Part of a small language model's weights: MLP 256 GELU, biases.
Each number is 50 + 12 x the weight over its row's rms, rounded and kept within 0 to 99. Layers, rows and columns count from 0. The size before them is the row's rms in percent of the matrix's.

# q: layer 5 attention query, 64x64, rms 0.135, rows 0-63, columns 32-63
# k: layer 5 attention key, 64x64, rms 0.153, rows 0-63, columns 32-63
# v: layer 5 attention value, 64x64, rms 0.0777, rows 0-35, columns 32-63
# o: layer 5 attention output (transposed), 64x64, rms 0.193, rows 0-35, columns 32-63
q0 079:42 39 44 58 58 47 39 33 46 69 58 56 66 46 49 46 52 28 55 57 51 45 47 30 31 51 30 53 45 47 42 38
k0 072:43 27 62 59 56 40 43 43 60 55 57 59 81 60 39 45 44 27 63 63 63 53 39 24 49 46 26 52 44 41 38 51
q1 081:63 43 53 22 34 74 52 58 34 57 55 43 57 49 28 54 64 70 60 66 41 44 41 52 60 53 46 57 46 77 52 33
k1 080:55 40 61 45 55 65 45 46 55 67 55 63 51 39 41 52 55 32 71 73 71 33 47 52 55 55 75 50 44 17 68 40
q2 100:38 47 53 52 38 36 63 66 50 47 60 50 38 31 59 37 45 57 47 52 63 37 58 40 65 62 43 47 52 48 43 42
k2 103:55 43 38 27 69 44 75 48 35 57 55 33 26 50 58 45 52 51 45 43 57 69 68 52 70 64 42 51 40 44 47 46
q3 103:59 45 32 61 47 54 39 50 58 48 62 24 69 57 62 35 63 63 49 37 51 50 41 50 48 67 28 48 28 65 47 37
k3 081:56 47 49 63 51 56 57 45 45 40 53 24 29 49 50 63 62 47 61 54 70 74 55 67 50 67 50 49 30 60 36 45
q4 084:51 67 29 50 51 56 30 42 51 50 61 53 49 24 56 33 52 57 57 69 49 30 45 29 50 37 53 34 47 50 50 31
k4 225:62 48 40 62 50 61 39 58 47 61 81 51 48 42 63 40 45 50 51 47 54 61 55 39 56 47 43 42 29 56 49 27
q5 138:58 67 50 64 45 55 49 49 38 54 64 40 59 42 49 31 57 73 51 37 54 43 50 20 50 44 27 31 36 54 50 29
k5 066:51 73 49 53 46 29 55 53 34 30 49 52 51 58 62 53 60 66 69 44 28 68 67 51 67 42 52 73 45 58 47 59
q6 096:74 51 49 51 55 50 72 51 54 40 52 44 24 54 31 46 50 11 42 30 69 60 39 66 43 59 51 60 55 62 35 47
k6 082:51 19 47 49 54 36 41 21 48 54 50 58 37 65 47 47 49 63 40 55 61 64 68 50 40 41 55 54 45 70 32 44
q7 103:45 65 55 61 66 86 44 58 52 43 53 51 52 44 69 53 41 52 46 55 50 50 37 56 68 40 43 53 43 81 40 25
k7 091:60 50 54 20 45 77 39 31 52 31 40 44 67 32 79 59 62 47 38 50 46 44 49 57 66 51 44 51 47 61 54 48
q8 104:60 45 43 69 51 53 51 52 78 44 57 31 61 53 34 56 44 55 72 43 48 25 40 81 40 50 47 31 55 53 45 53
k8 089:47 61 61 27 32 56 74 55 48 52 56 52 43 42 54 44 58 52 52 62 53 58 42 55 53 45 17 69 46 63 37 48
q9 086:45 67 30 54 52 53 35 25 42 46 54 45 54 37 75 54 66 52 58 58 57 44 40 62 55 25 62 16 49 53 43 52
k9 079:40 57 63 51 29 42 56 56 31 62 49 41 33 27 68 47 61 69 42 43 39 61 45 41 76 36 70 59 48 49 65 50
q10 098:45 61 73 43 53 50 50 35 50 55 50 34 58 43 51 36 83 50 55 66 50 60 33 36 35 44 37 62 55 55 41 57
k10 087:52 62 45 54 35 57 48 63 34 46 52 42 45 29 71 45 72 38 71 51 56 85 44 51 41 45 32 52 50 35 65 46
q11 100:63 54 43 44 40 55 44 60 60 64 46 47 58 64 56 33 64 53 56 47 40 64 72 70 60 61 50 41 35 46 54 65
k11 090:43 30 44 35 45 67 68 66 63 33 62 49 47 39 39 51 23 42 82 51 55 40 46 41 51 65 52 33 52 62 44 58
q12 090:59 46 36 39 47 54 38 58 14 74 66 45 51 34 53 52 56 56 55 56 51 54 33 70 57 69 36 69 31 46 60 35
k12 086:44 56 47 49 37 33 48 45 47 80 47 68 78 37 30 49 56 59 49 45 55 52 47 44 44 51 52 61 70 44 57 62
q13 087:46 44 60 55 63 40 67 29 50 72 65 32 59 52 59 30 42 49 66 41 52 32 39 55 54 46 61 45 25 53 59 39
k13 083:58 60 31 42 43 57 67 55 47 72 68 30 50 42 48 55 76 50 34 60 53 40 39 47 53 46 66 49 42 82 42 63
q14 098:47 59 64 61 37 47 48 57 43 52 36 52 44 63 66 68 56 44 76 61 49 43 55 27 32 48 39 34 40 50 52 65
k14 088:30 63 41 55 53 30 24 47 43 33 49 53 40 38 64 75 48 56 47 51 54 71 45 40 77 52 62 44 53 48 57 70
q15 110:32 42 72 63 45 70 63 44 32 55 41 47 42 53 35 57 40 45 66 48 63 44 40 61 60 67 62 58 57 17 63 53
k15 098:56 39 67 51 58 47 38 59 36 50 40 41 42 52 31 42 63 51 72 63 66 48 44 65 57 46 34 53 45 53 55 32
q16 105:43 60 38 35 45 65 66 28 26 43 65 70 49 41 61 53 11 44 46 65 47 46 51 36 40 32 44 40 61 34 37 48
k16 090:35 38 36 68 37 65 58 35 22 50 47 56 40 39 72 40 41 63 43 54 31 65 49 50 45 35 56 60 47 51 32 58
q17 085:54 57 41 31 76 48 62 54 51 34 44 37 53 53 44 35 47 60 54 65 60 50 54 72 46 53 45 34 38 62 52 51
k17 077:57 78 53 42 32 36 66 55 36 45 50 39 57 54 54 52 44 63 49 44 40 61 40 67 46 47 71 51 58 43 50 48
q18 094:35 58 53 59 35 55 69 51 43 59 60 62 52 53 19 46 43 48 71 66 56 48 57 69 72 65 39 54 43 46 65 40
k18 078:47 43 59 33 47 48 41 56 43 52 55 64 42 53 56 63 59 36 69 46 48 34 43 57 29 58 66 48 52 63 62 50
q19 086:35 48 64 56 54 43 64 58 42 43 58 46 50 39 32 46 36 47 22 58 63 50 38 59 44 33 52 35 44 43 32 59
k19 083:56 36 47 54 56 49 48 63 59 51 42 33 51 46 50 50 34 33 44 51 64 57 46 56 42 51 50 55 21 48 51 34
q20 097:43 33 48 58 48 49 56 68 57 34 56 42 34 50 38 73 19 46 51 51 35 43 52 36 49 59 42 59 24 54 52 62
k20 077:43 47 49 48 58 60 55 56 51 69 46 47 75 67 54 57 37 50 33 41 31 60 50 58 51 39 50 40 54 42 38 32
q21 107:60 60 53 42 41 49 50 27 58 58 45 59 62 44 56 51 52 60 37 35 61 57 36 34 32 58 45 23 66 33 52 79
k21 088:52 33 60 48 25 43 54 56 41 29 70 44 38 61 43 45 58 75 62 71 54 57 50 64 35 69 47 14 55 48 45 62
q22 096:73 41 51 55 78 55 38 32 50 49 49 45 46 50 42 67 45 34 65 59 42 66 44 52 38 54 46 41 56 46 51 45
k22 084:46 43 61 62 60 59 47 38 55 53 59 16 34 41 36 48 70 55 44 55 46 80 65 56 43 56 49 48 45 62 52 53
q23 096:54 45 49 23 47 70 42 45 61 39 29 60 45 44 72 58 46 57 46 64 62 49 67 62 50 54 61 54 50 36 55 49
k23 090:42 65 53 59 31 52 45 55 51 20 42 61 55 55 47 47 41 68 63 38 38 46 43 37 53 51 53 54 64 58 61 47
q24 085:51 53 50 52 56 57 58 43 22 67 44 40 38 56 39 11 39 45 27 38 68 33 55 77 55 52 46 75 57 58 41 27
k24 080:38 59 43 65 47 56 69 39 52 63 38 47 50 54 42 34 40 44 56 55 63 44 43 53 30 56 54 67 44 73 54 42
q25 114:60 38 44 49 28 56 53 51 47 56 51 50 62 68 61 49 50 49 45 42 35 43 41 47 48 66 51 45 73 48 67 45
k25 104:58 35 44 56 52 52 55 35 30 48 46 52 53 53 51 59 55 40 52 71 61 41 43 41 50 65 43 44 54 37 57 37
q26 096:62 56 55 51 27 33 45 38 46 67 65 44 35 44 55 62 61 46 49 53 55 69 52 35 48 45 53 47 59 59 45 66
k26 086:45 50 40 57 41 42 34 46 53 42 71 55 38 50 57 55 42 41 60 36 66 58 57 50 45 45 63 58 56 40 40 61
q27 092:48 59 56 49 41 58 54 62 56 63 66 36 47 44 41 46 51 79 31 44 47 55 60 51 53 59 48 76 55 56 35 47
k27 086:40 60 46 59 87 49 55 37 66 60 54 59 37 44 52 34 53 54 32 19 53 38 41 50 35 49 34 46 55 41 59 53
q28 099:44 28 50 58 64 34 38 46 46 57 51 58 41 59 44 55 49 46 51 66 56 64 57 43 54 39 49 59 59 48 72 47
k28 087:38 65 44 58 35 59 37 54 50 53 51 45 55 71 50 69 43 34 49 61 59 33 56 29 22 48 54 57 49 39 63 54
q29 123:40 57 73 33 49 62 65 44 70 67 58 50 52 65 46 58 23 48 41 61 62 47 73 31 25 55 56 24 61 55 50 63
k29 104:55 59 42 59 61 62 62 45 24 38 69 51 37 62 55 65 26 28 49 27 46 69 47 63 46 64 48 51 49 51 50 54
q30 103:48 21 49 39 47 54 46 43 42 45 59 59 69 36 46 25 63 40 64 37 66 46 50 70 53 64 40 63 50 57 37 48
k30 084:62 40 63 00 42 56 50 47 34 67 41 48 38 49 35 19 54 44 55 51 63 52 41 60 39 51 47 51 49 53 42 58
q31 095:41 46 44 36 50 65 47 73 63 57 36 70 69 47 44 45 50 50 23 50 49 55 58 65 60 54 43 60 45 53 72 37
k31 080:57 64 53 47 43 71 60 48 50 36 38 46 55 64 35 49 46 30 51 55 35 44 49 51 46 48 64 33 72 66 85 57
v0 108:41 53 48 39 65 53 44 62 41 51 32 55 40 28 41 52 40 30 56 68 49 50 47 32 44 57 45 44 58 49 42 10
o0 099:60 42 48 41 52 54 57 48 41 42 72 48 48 28 51 31 57 42 35 46 56 75 57 68 67 53 59 74 26 50 36 48
v1 103:60 49 71 55 55 47 34 58 48 34 49 53 23 46 59 59 28 42 35 63 38 59 43 62 60 38 48 36 60 32 56 49
o1 095:55 48 47 48 58 50 65 58 31 43 64 45 27 51 38 73 47 39 78 65 78 39 52 44 46 58 72 63 30 32 37 41
v2 105:48 49 48 45 43 61 38 66 71 71 48 39 58 60 50 47 47 39 23 68 28 43 63 67 62 52 36 55 54 47 63 53
o2 078:41 43 66 69 49 39 69 39 00 49 24 50 51 38 58 41 53 54 41 53 59 49 42 52 55 39 42 52 54 42 49 43
v3 104:28 51 55 53 60 62 34 53 49 53 39 81 33 52 50 49 33 49 32 64 34 45 65 62 71 57 71 39 42 35 57 49
o3 083:62 48 45 45 48 27 68 60 47 23 45 17 39 55 46 56 60 40 48 32 52 45 49 65 45 49 41 62 49 38 41 46
v4 098:46 47 53 38 59 33 53 41 59 59 39 58 60 44 53 33 65 78 46 48 42 54 29 66 49 35 38 35 47 33 53 41
o4 099:70 68 28 65 53 57 56 30 45 49 63 64 43 60 47 31 43 39 31 47 56 50 47 28 27 32 42 35 58 73 38 49
v5 091:58 60 67 44 19 47 45 30 50 36 34 74 41 37 49 50 51 51 61 58 45 53 50 38 48 50 58 47 51 57 61 53
o5 077:57 46 49 57 70 30 52 79 57 60 66 31 53 72 44 46 58 57 47 27 35 33 51 73 44 53 37 52 31 57 53 50
v6 094:31 70 34 55 57 63 68 54 52 56 56 47 63 57 57 58 47 47 29 59 59 34 39 41 47 34 37 48 55 60 53 32
o6 086:75 52 37 41 49 41 49 62 28 54 50 44 56 33 46 20 61 38 64 53 44 78 50 48 44 57 41 41 44 42 61 44
v7 101:64 27 57 65 70 42 48 58 49 42 44 32 60 67 59 43 42 83 66 52 62 53 33 55 37 52 45 44 19 56 45 44
o7 087:28 61 49 34 47 34 48 57 66 49 36 53 65 58 37 57 56 44 44 43 20 59 44 42 42 59 49 46 67 58 43 65
v8 084:60 41 54 65 54 30 62 35 32 33 44 57 38 59 66 45 61 60 76 50 45 40 80 49 50 74 58 41 40 53 43 63
o8 075:33 67 63 38 30 63 47 77 74 44 65 47 46 42 49 78 55 45 53 44 58 46 50 54 42 52 42 74 49 32 55 48
v9 104:52 64 52 58 45 44 42 57 48 27 36 63 36 30 35 33 55 54 50 66 27 72 25 47 66 49 65 54 47 46 49 43
o9 090:51 39 51 38 55 57 57 48 55 37 59 41 30 58 47 61 45 35 43 47 65 53 53 60 50 46 51 51 38 67 35 55
v10 089:57 27 56 33 28 50 64 65 47 32 41 36 29 34 51 62 30 41 24 82 45 59 60 34 52 56 67 55 52 52 51 48
o10 103:46 36 62 46 55 49 52 60 58 46 58 28 33 49 31 55 57 33 69 54 62 67 61 69 55 74 62 59 30 39 53 53
v11 113:41 56 56 43 42 47 70 41 34 36 55 50 25 59 38 57 52 67 70 37 37 47 61 43 75 68 67 58 37 43 64 65
o11 123:48 41 70 56 36 54 45 74 71 45 61 40 40 57 48 80 50 56 40 50 41 46 54 48 51 69 54 47 56 35 62 68
v12 106:51 43 30 47 62 59 47 51 38 67 43 65 57 53 29 63 54 37 28 39 58 66 52 37 43 63 52 34 75 30 47 43
o12 110:60 60 41 38 70 60 43 28 57 48 53 42 63 49 53 32 36 58 55 41 66 42 45 76 42 30 60 49 41 66 42 46
v13 090:56 56 34 69 39 66 29 56 60 47 43 67 41 67 54 39 42 40 59 58 40 61 54 49 47 48 49 43 69 60 60 40
o13 083:37 52 62 17 68 49 64 59 40 39 39 45 73 34 49 58 52 40 55 49 58 35 53 71 62 53 57 67 45 57 48 43
v14 109:80 67 49 75 49 69 26 63 55 45 46 39 70 37 51 55 71 48 46 56 49 47 24 46 40 65 36 32 58 60 47 45
o14 096:30 39 53 53 62 48 55 52 34 69 54 56 36 56 50 44 31 54 60 58 41 44 35 59 56 31 55 52 39 51 44 48
v15 097:55 44 46 53 21 47 35 46 46 53 50 62 73 44 58 49 49 64 64 39 50 48 79 55 17 51 67 45 64 53 41 47
o15 094:42 45 51 54 57 52 58 64 60 41 44 41 36 47 48 48 58 51 51 37 27 52 49 58 67 53 48 59 27 56 69 46
v16 103:52 42 52 44 42 55 37 43 48 48 45 42 45 63 73 73 26 30 42 50 45 67 40 59 46 47 36 41 54 40 69 49
o16 102:62 46 53 55 56 42 66 43 59 57 68 56 11 43 30 25 60 60 64 59 41 45 44 40 47 61 48 41 44 42 41 48
v17 094:62 22 41 63 59 51 36 49 51 23 45 58 40 37 52 53 34 38 48 64 44 51 77 43 44 51 64 59 49 56 47 42
o17 106:41 62 57 34 45 45 65 60 61 62 67 50 16 49 36 44 68 49 59 43 49 50 49 80 60 45 51 53 43 38 44 56
v18 108:38 42 60 48 32 52 36 62 47 48 53 52 41 39 54 23 53 36 49 55 23 47 51 52 66 37 46 21 63 53 59 47
o18 121:58 41 39 47 86 52 57 28 36 51 30 45 48 49 38 74 38 43 53 53 71 45 48 60 39 26 71 70 46 68 44 34
v19 119:47 61 58 51 44 29 41 40 42 36 52 42 42 61 46 44 47 48 71 67 73 65 39 47 44 42 55 45 34 39 22 46
o19 087:71 59 38 40 44 54 42 53 62 65 70 67 75 39 52 43 55 53 36 45 53 44 64 27 57 55 43 57 33 65 51 46
v20 110:31 35 44 49 40 70 55 46 59 27 60 43 53 47 48 39 53 52 44 58 45 52 63 64 69 45 59 53 58 38 56 28
o20 108:56 33 53 41 53 48 68 56 49 55 47 39 09 54 64 48 57 40 56 56 46 63 44 34 53 73 41 43 44 40 48 63
v21 078:58 61 48 42 72 43 53 45 50 64 36 55 50 46 66 52 58 42 73 34 47 67 50 48 43 47 50 32 56 43 45 48
o21 075:54 53 39 61 36 65 39 37 58 66 57 51 82 39 50 46 37 58 27 60 52 50 48 38 41 58 53 46 65 63 56 49
v22 084:57 73 20 61 53 66 38 31 38 66 57 35 58 55 38 61 51 46 58 28 74 48 48 47 38 56 51 62 48 54 49 51
o22 095:65 61 44 54 51 41 46 47 69 65 59 66 56 51 63 08 63 69 44 50 24 39 39 50 59 43 45 37 54 43 52 49
v23 083:55 42 59 36 49 53 46 53 53 15 52 43 40 43 57 57 77 42 70 58 67 40 50 36 35 68 56 50 34 55 28 55
o23 076:39 39 60 58 36 44 53 51 79 48 49 56 46 53 53 37 53 65 48 62 21 43 66 44 61 64 52 83 57 54 60 42
v24 094:70 39 83 46 66 41 45 40 38 57 56 48 51 49 60 45 50 24 51 52 27 49 59 60 41 55 45 47 33 53 41 53
o24 085:41 55 27 82 54 29 44 40 41 69 32 46 57 67 45 46 57 75 33 46 51 42 33 55 47 31 66 56 69 53 41 45
v25 118:62 42 65 36 39 65 45 74 49 40 35 49 59 34 55 39 67 49 44 64 61 49 55 52 46 34 36 41 75 62 33 58
o25 094:36 34 36 52 66 43 62 59 21 41 42 42 62 60 47 31 47 45 56 37 47 54 60 57 32 64 50 77 36 53 60 27
v26 123:54 60 39 49 54 60 47 51 61 42 35 42 40 59 43 57 61 48 76 28 75 46 57 74 28 53 58 27 53 47 42 49
o26 121:54 49 68 43 68 48 47 42 58 38 48 56 51 47 54 36 42 50 39 36 21 31 43 50 63 48 35 70 52 37 57 45
v27 099:34 40 52 33 57 62 57 49 66 45 53 49 61 50 82 66 41 62 42 47 65 43 39 25 37 42 43 44 40 54 60 31
o27 081:65 35 44 59 45 40 51 37 43 66 54 52 40 49 38 28 54 40 66 70 35 58 62 26 43 59 27 30 71 66 52 57
v28 087:40 46 52 48 50 48 46 54 67 49 35 48 55 70 39 51 47 60 44 70 49 38 53 63 51 43 55 49 25 54 49 74
o28 079:44 39 61 47 36 54 51 50 65 43 62 41 38 43 65 68 37 46 52 41 49 55 41 48 52 56 52 22 68 36 51 54
v29 102:71 66 46 62 56 63 35 60 53 54 31 44 57 47 63 52 55 65 25 50 35 43 55 57 38 58 63 37 63 51 45 76
o29 081:55 45 40 82 42 48 61 31 51 66 72 46 39 55 34 42 32 33 68 65 59 35 46 76 40 30 57 39 64 45 60 42
v30 101:46 46 64 35 53 50 40 79 55 60 66 41 47 32 49 60 25 50 40 50 51 50 57 38 72 46 51 51 58 53 30 46
o30 098:32 48 49 57 32 46 53 53 43 22 46 48 35 43 24 66 46 42 58 53 69 69 66 51 53 61 69 56 46 40 60 55
v31 090:60 59 54 57 48 55 53 59 47 35 62 38 29 46 52 62 45 47 38 54 48 44 47 31 72 64 60 51 48 75 42 59
o31 076:29 50 60 39 53 35 39 74 35 47 49 34 48 62 19 68 55 42 70 46 59 47 61 67 44 50 51 53 53 26 55 53
q32 101:59 39 59 39 52 57 57 41 21 61 50 50 46 42 44 48 51 43 72 49 59 54 21 59 53 35 64 33 46 54 55 60
k32 100:52 36 55 52 38 50 56 46 46 50 52 44 36 46 21 52 66 65 49 37 41 55 54 36 50 57 35 32 37 40 26 49
q33 126:37 68 43 53 60 50 28 62 82 55 42 43 45 61 68 83 53 65 43 37 80 42 56 36 55 33 41 59 76 48 61 54
k33 093:66 34 82 42 51 58 39 42 59 60 55 63 46 50 47 52 42 35 64 46 68 31 40 59 53 52 69 58 43 34 61 53
q34 106:34 66 56 55 71 64 48 60 49 33 43 41 44 48 65 82 46 64 36 50 68 34 42 69 47 18 63 68 57 39 44 43
k34 101:36 55 50 38 46 45 51 56 49 53 29 23 59 65 63 67 52 53 30 32 52 63 45 64 60 54 42 62 67 54 46 59
q35 152:65 53 55 46 52 46 46 43 63 64 56 56 36 38 42 44 56 59 50 64 57 21 52 37 49 56 47 25 60 46 43 55
k35 206:51 64 36 72 44 47 54 44 44 56 60 50 47 33 42 19 44 56 46 53 45 59 51 39 58 43 49 41 51 61 47 32
q36 074:54 47 62 39 55 65 63 60 51 27 45 42 53 31 52 62 64 49 29 52 61 46 54 62 44 46 65 55 61 69 38 79
k36 271:46 43 68 32 62 56 49 45 52 41 34 45 51 68 51 88 48 51 48 39 50 39 54 63 44 51 56 62 60 41 62 60
q37 158:31 47 53 40 51 50 46 59 48 32 37 43 66 62 67 77 42 51 41 42 50 63 48 60 38 24 57 73 54 46 49 56
k37 164:52 54 41 68 43 45 53 34 48 55 67 61 38 34 35 20 41 49 51 57 47 45 54 31 56 44 47 32 44 45 51 40
q38 101:40 43 35 30 50 54 43 68 55 53 47 85 54 47 33 58 62 34 50 52 58 75 42 48 67 77 48 53 49 54 57 52
k38 096:77 64 39 79 45 40 57 49 48 59 51 32 48 43 62 32 41 53 54 71 42 61 38 35 68 52 31 41 48 57 60 63
q39 092:52 30 70 47 40 70 73 32 40 51 50 67 54 38 39 45 59 44 54 37 52 32 44 32 50 58 76 43 25 38 53 69
k39 078:48 45 30 46 53 72 57 66 51 31 53 39 55 71 64 40 44 58 43 54 36 53 40 65 68 49 27 45 62 43 40 41
q40 089:61 44 32 64 65 43 38 58 40 44 45 50 29 58 36 48 51 56 54 50 48 49 50 75 74 28 63 50 62 33 41 68
k40 077:37 69 55 35 65 46 62 57 67 65 51 38 58 52 62 52 33 39 65 56 58 34 81 37 39 58 44 55 30 38 57 42
q41 103:35 41 71 63 66 41 55 45 68 73 59 62 52 72 43 63 63 54 35 43 35 32 33 21 33 50 65 34 46 49 56 71
k41 097:45 79 36 58 28 59 65 58 27 39 56 38 51 45 59 64 46 49 32 54 54 56 69 54 56 53 53 58 52 54 42 52
q42 095:24 41 61 68 57 51 23 48 52 41 42 72 54 61 48 34 35 42 42 60 54 35 54 64 52 59 54 59 29 51 43 20
k42 086:69 59 39 57 56 45 46 38 53 54 38 54 56 53 62 63 71 31 53 31 52 50 43 28 42 36 50 35 58 49 57 76
q43 091:57 61 30 50 55 42 59 27 49 70 30 45 63 61 54 61 61 37 56 64 50 58 54 57 52 63 45 53 59 35 41 60
k43 075:55 37 54 48 55 40 60 67 36 51 59 60 26 55 48 47 36 21 36 55 52 43 17 63 40 38 46 66 48 68 55 48
q44 118:60 51 50 40 52 64 72 59 32 40 62 46 31 52 58 61 58 54 57 58 54 61 36 33 39 37 53 41 56 50 22 41
k44 095:50 37 64 54 48 47 31 44 71 50 49 60 44 52 54 65 33 62 52 56 54 22 62 79 64 43 30 59 31 53 55 50
q45 098:37 25 62 46 54 44 46 35 30 42 44 37 30 41 46 47 32 53 43 56 57 68 56 48 52 59 38 72 58 40 54 47
k45 083:64 25 55 56 46 56 62 25 57 77 43 55 47 38 51 45 53 36 67 44 49 36 52 52 37 58 43 45 45 58 49 46
q46 092:66 27 61 34 29 80 49 43 56 45 44 43 54 49 61 47 34 49 62 65 50 54 51 44 49 60 37 41 63 67 59 63
k46 086:59 60 55 57 40 27 38 36 38 51 44 42 49 59 61 51 57 55 54 30 51 63 45 72 39 49 50 28 38 51 56 42
q47 102:65 66 44 54 44 68 29 49 51 26 43 52 60 65 50 55 38 57 54 66 60 66 66 22 38 65 54 40 41 35 57 58
k47 092:32 50 59 67 36 30 70 54 37 58 43 50 41 54 54 50 70 51 67 44 36 57 44 70 61 42 42 66 42 32 36 58
q48 091:54 53 38 67 53 54 52 52 43 60 38 55 51 34 40 54 39 46 64 59 51 61 54 62 37 40 41 47 56 69 49 38
k48 089:49 62 66 51 36 48 53 46 38 73 34 70 70 75 59 49 42 47 33 41 55 48 55 55 49 42 77 52 58 33 75 54
q49 098:40 46 52 52 63 19 57 41 46 48 33 65 46 52 40 51 44 21 68 56 43 48 32 39 47 52 61 33 53 50 49 41
k49 088:35 56 57 39 54 43 49 50 34 58 43 49 42 33 47 50 64 43 34 54 44 56 46 51 64 42 64 53 76 52 60 44
q50 093:58 36 58 63 71 61 39 60 72 53 64 58 45 40 55 55 49 29 33 49 52 58 60 45 69 61 65 65 55 65 47 68
k50 082:53 57 37 48 38 43 62 34 40 37 58 40 66 43 67 42 41 74 51 39 42 22 46 43 40 23 41 34 50 42 64 54
q51 096:43 52 51 49 43 72 46 52 54 57 53 56 58 44 56 14 36 47 37 46 79 48 55 77 37 57 62 59 54 40 48 51
k51 086:86 27 60 44 46 60 58 49 68 49 48 45 65 55 51 54 57 40 47 43 32 30 36 48 38 56 42 40 32 43 35 47
q52 096:40 50 71 43 39 47 55 60 45 65 42 41 43 61 51 48 42 38 44 70 57 65 50 55 41 41 73 47 34 32 49 62
k52 085:49 33 59 59 50 32 81 53 38 46 41 54 48 43 46 41 57 48 57 38 44 42 53 55 56 68 69 37 56 41 31 32
q53 091:37 53 25 60 44 56 65 46 20 74 42 58 60 37 38 57 68 59 40 35 60 49 35 50 54 44 50 65 37 71 58 52
k53 079:65 52 34 50 54 58 56 44 61 62 42 36 66 50 58 17 53 58 44 51 42 57 55 67 52 35 33 40 73 48 44 51
q54 086:69 38 53 48 39 52 61 61 38 68 30 37 43 64 41 33 79 58 45 40 57 69 45 48 58 46 42 69 33 54 43 52
k54 082:60 52 46 25 55 44 64 48 34 41 67 47 48 53 79 44 49 66 49 43 43 47 62 50 48 59 42 47 47 57 58 56
q55 098:66 35 61 46 57 43 44 40 25 52 67 54 50 43 35 50 74 42 54 47 33 58 48 77 48 74 57 72 42 67 47 45
k55 081:52 55 44 38 39 42 73 38 57 60 45 76 38 59 39 44 55 60 35 62 46 42 69 46 45 58 36 63 36 51 34 46
q56 109:62 43 75 57 66 44 53 58 51 55 46 66 48 30 41 39 38 45 58 39 64 55 41 36 40 26 35 37 64 44 42 51
k56 089:44 63 42 62 52 60 52 60 52 52 54 33 46 65 54 65 73 67 41 28 32 52 64 65 69 61 62 56 38 59 55 46
q57 101:38 49 57 53 48 61 45 39 56 62 52 65 55 37 53 65 48 60 70 42 46 41 63 51 46 54 64 36 53 19 76 47
k57 086:53 51 56 55 56 35 48 52 48 57 36 43 61 48 38 75 58 50 50 61 59 37 37 46 34 55 52 41 62 54 57 60
q58 087:35 57 37 75 48 41 54 44 67 39 30 44 54 49 64 49 56 53 58 45 62 62 34 37 44 55 46 66 51 71 38 59
k58 078:46 57 44 54 50 66 31 54 52 67 39 45 23 38 66 37 58 54 54 50 63 46 51 49 62 55 56 47 45 39 39 27
q59 096:57 35 42 58 50 45 21 51 57 64 47 33 53 57 43 60 37 58 69 51 54 43 55 74 62 74 59 50 64 33 57 52
k59 086:57 40 59 32 45 51 67 59 53 54 46 29 46 60 22 59 60 28 45 46 59 70 54 34 40 45 23 53 43 57 62 21
q60 089:69 50 27 62 65 53 39 47 68 30 43 26 76 58 37 62 66 46 34 47 75 40 41 48 62 38 58 32 59 59 50 44
k60 081:36 61 59 76 54 57 49 48 47 66 60 56 61 59 49 51 44 47 50 60 21 53 47 28 25 63 42 44 76 48 57 36
q61 087:53 46 48 43 51 44 46 28 60 57 28 57 42 64 43 27 39 54 56 32 61 57 22 34 45 54 46 44 47 75 64 45
k61 081:55 54 44 51 39 49 40 51 56 47 53 37 40 29 67 77 55 39 29 41 33 64 68 58 37 53 53 43 61 55 37 39
q62 096:41 49 49 52 56 64 50 67 39 42 47 50 48 48 48 40 42 59 47 44 21 70 48 46 51 47 59 49 66 69 67 55
k62 084:42 32 39 51 50 25 75 34 69 42 34 52 68 46 60 56 44 37 52 47 67 55 42 47 77 36 55 33 46 51 72 45
q63 090:43 24 37 73 61 55 59 58 55 52 42 53 26 47 46 40 69 61 65 61 63 45 53 56 59 60 39 55 49 50 30 25
k63 087:56 46 53 39 57 44 58 60 64 47 57 42 39 47 44 32 65 57 36 55 32 47 72 41 64 41 68 64 47 43 69 63
v32 130:40 54 36 67 59 60 30 26 51 32 47 45 53 54 32 47 56 29 65 63 31 61 60 42 50 58 45 43 65 43 45 47
o32 138:43 54 45 77 77 40 61 47 39 47 39 36 68 57 52 58 44 39 52 62 52 42 38 31 44 25 49 43 58 68 47 46
v33 096:47 58 61 80 46 49 39 64 41 44 63 68 56 41 54 50 52 58 33 52 42 46 29 22 48 43 42 54 38 43 57 43
o33 094:51 46 52 57 51 59 45 37 53 36 40 55 70 51 21 62 33 52 46 58 62 56 52 43 29 45 64 52 66 43 45 56
v34 112:45 38 40 55 49 64 38 38 50 56 47 69 54 36 46 48 51 32 31 38 52 42 50 48 32 57 55 42 37 40 62 52
o34 126:28 37 46 35 55 46 43 35 17 41 38 59 74 37 53 64 51 37 60 64 58 53 57 38 57 56 69 51 45 27 62 44
v35 079:61 42 51 36 43 34 77 42 64 40 40 60 53 51 51 34 54 48 50 74 67 34 49 78 48 44 60 46 54 49 49 62
o35 076:62 40 32 41 40 65 21 51 62 49 39 56 33 42 65 37 54 53 53 64 52 56 45 58 65 37 27 50 57 35 50 42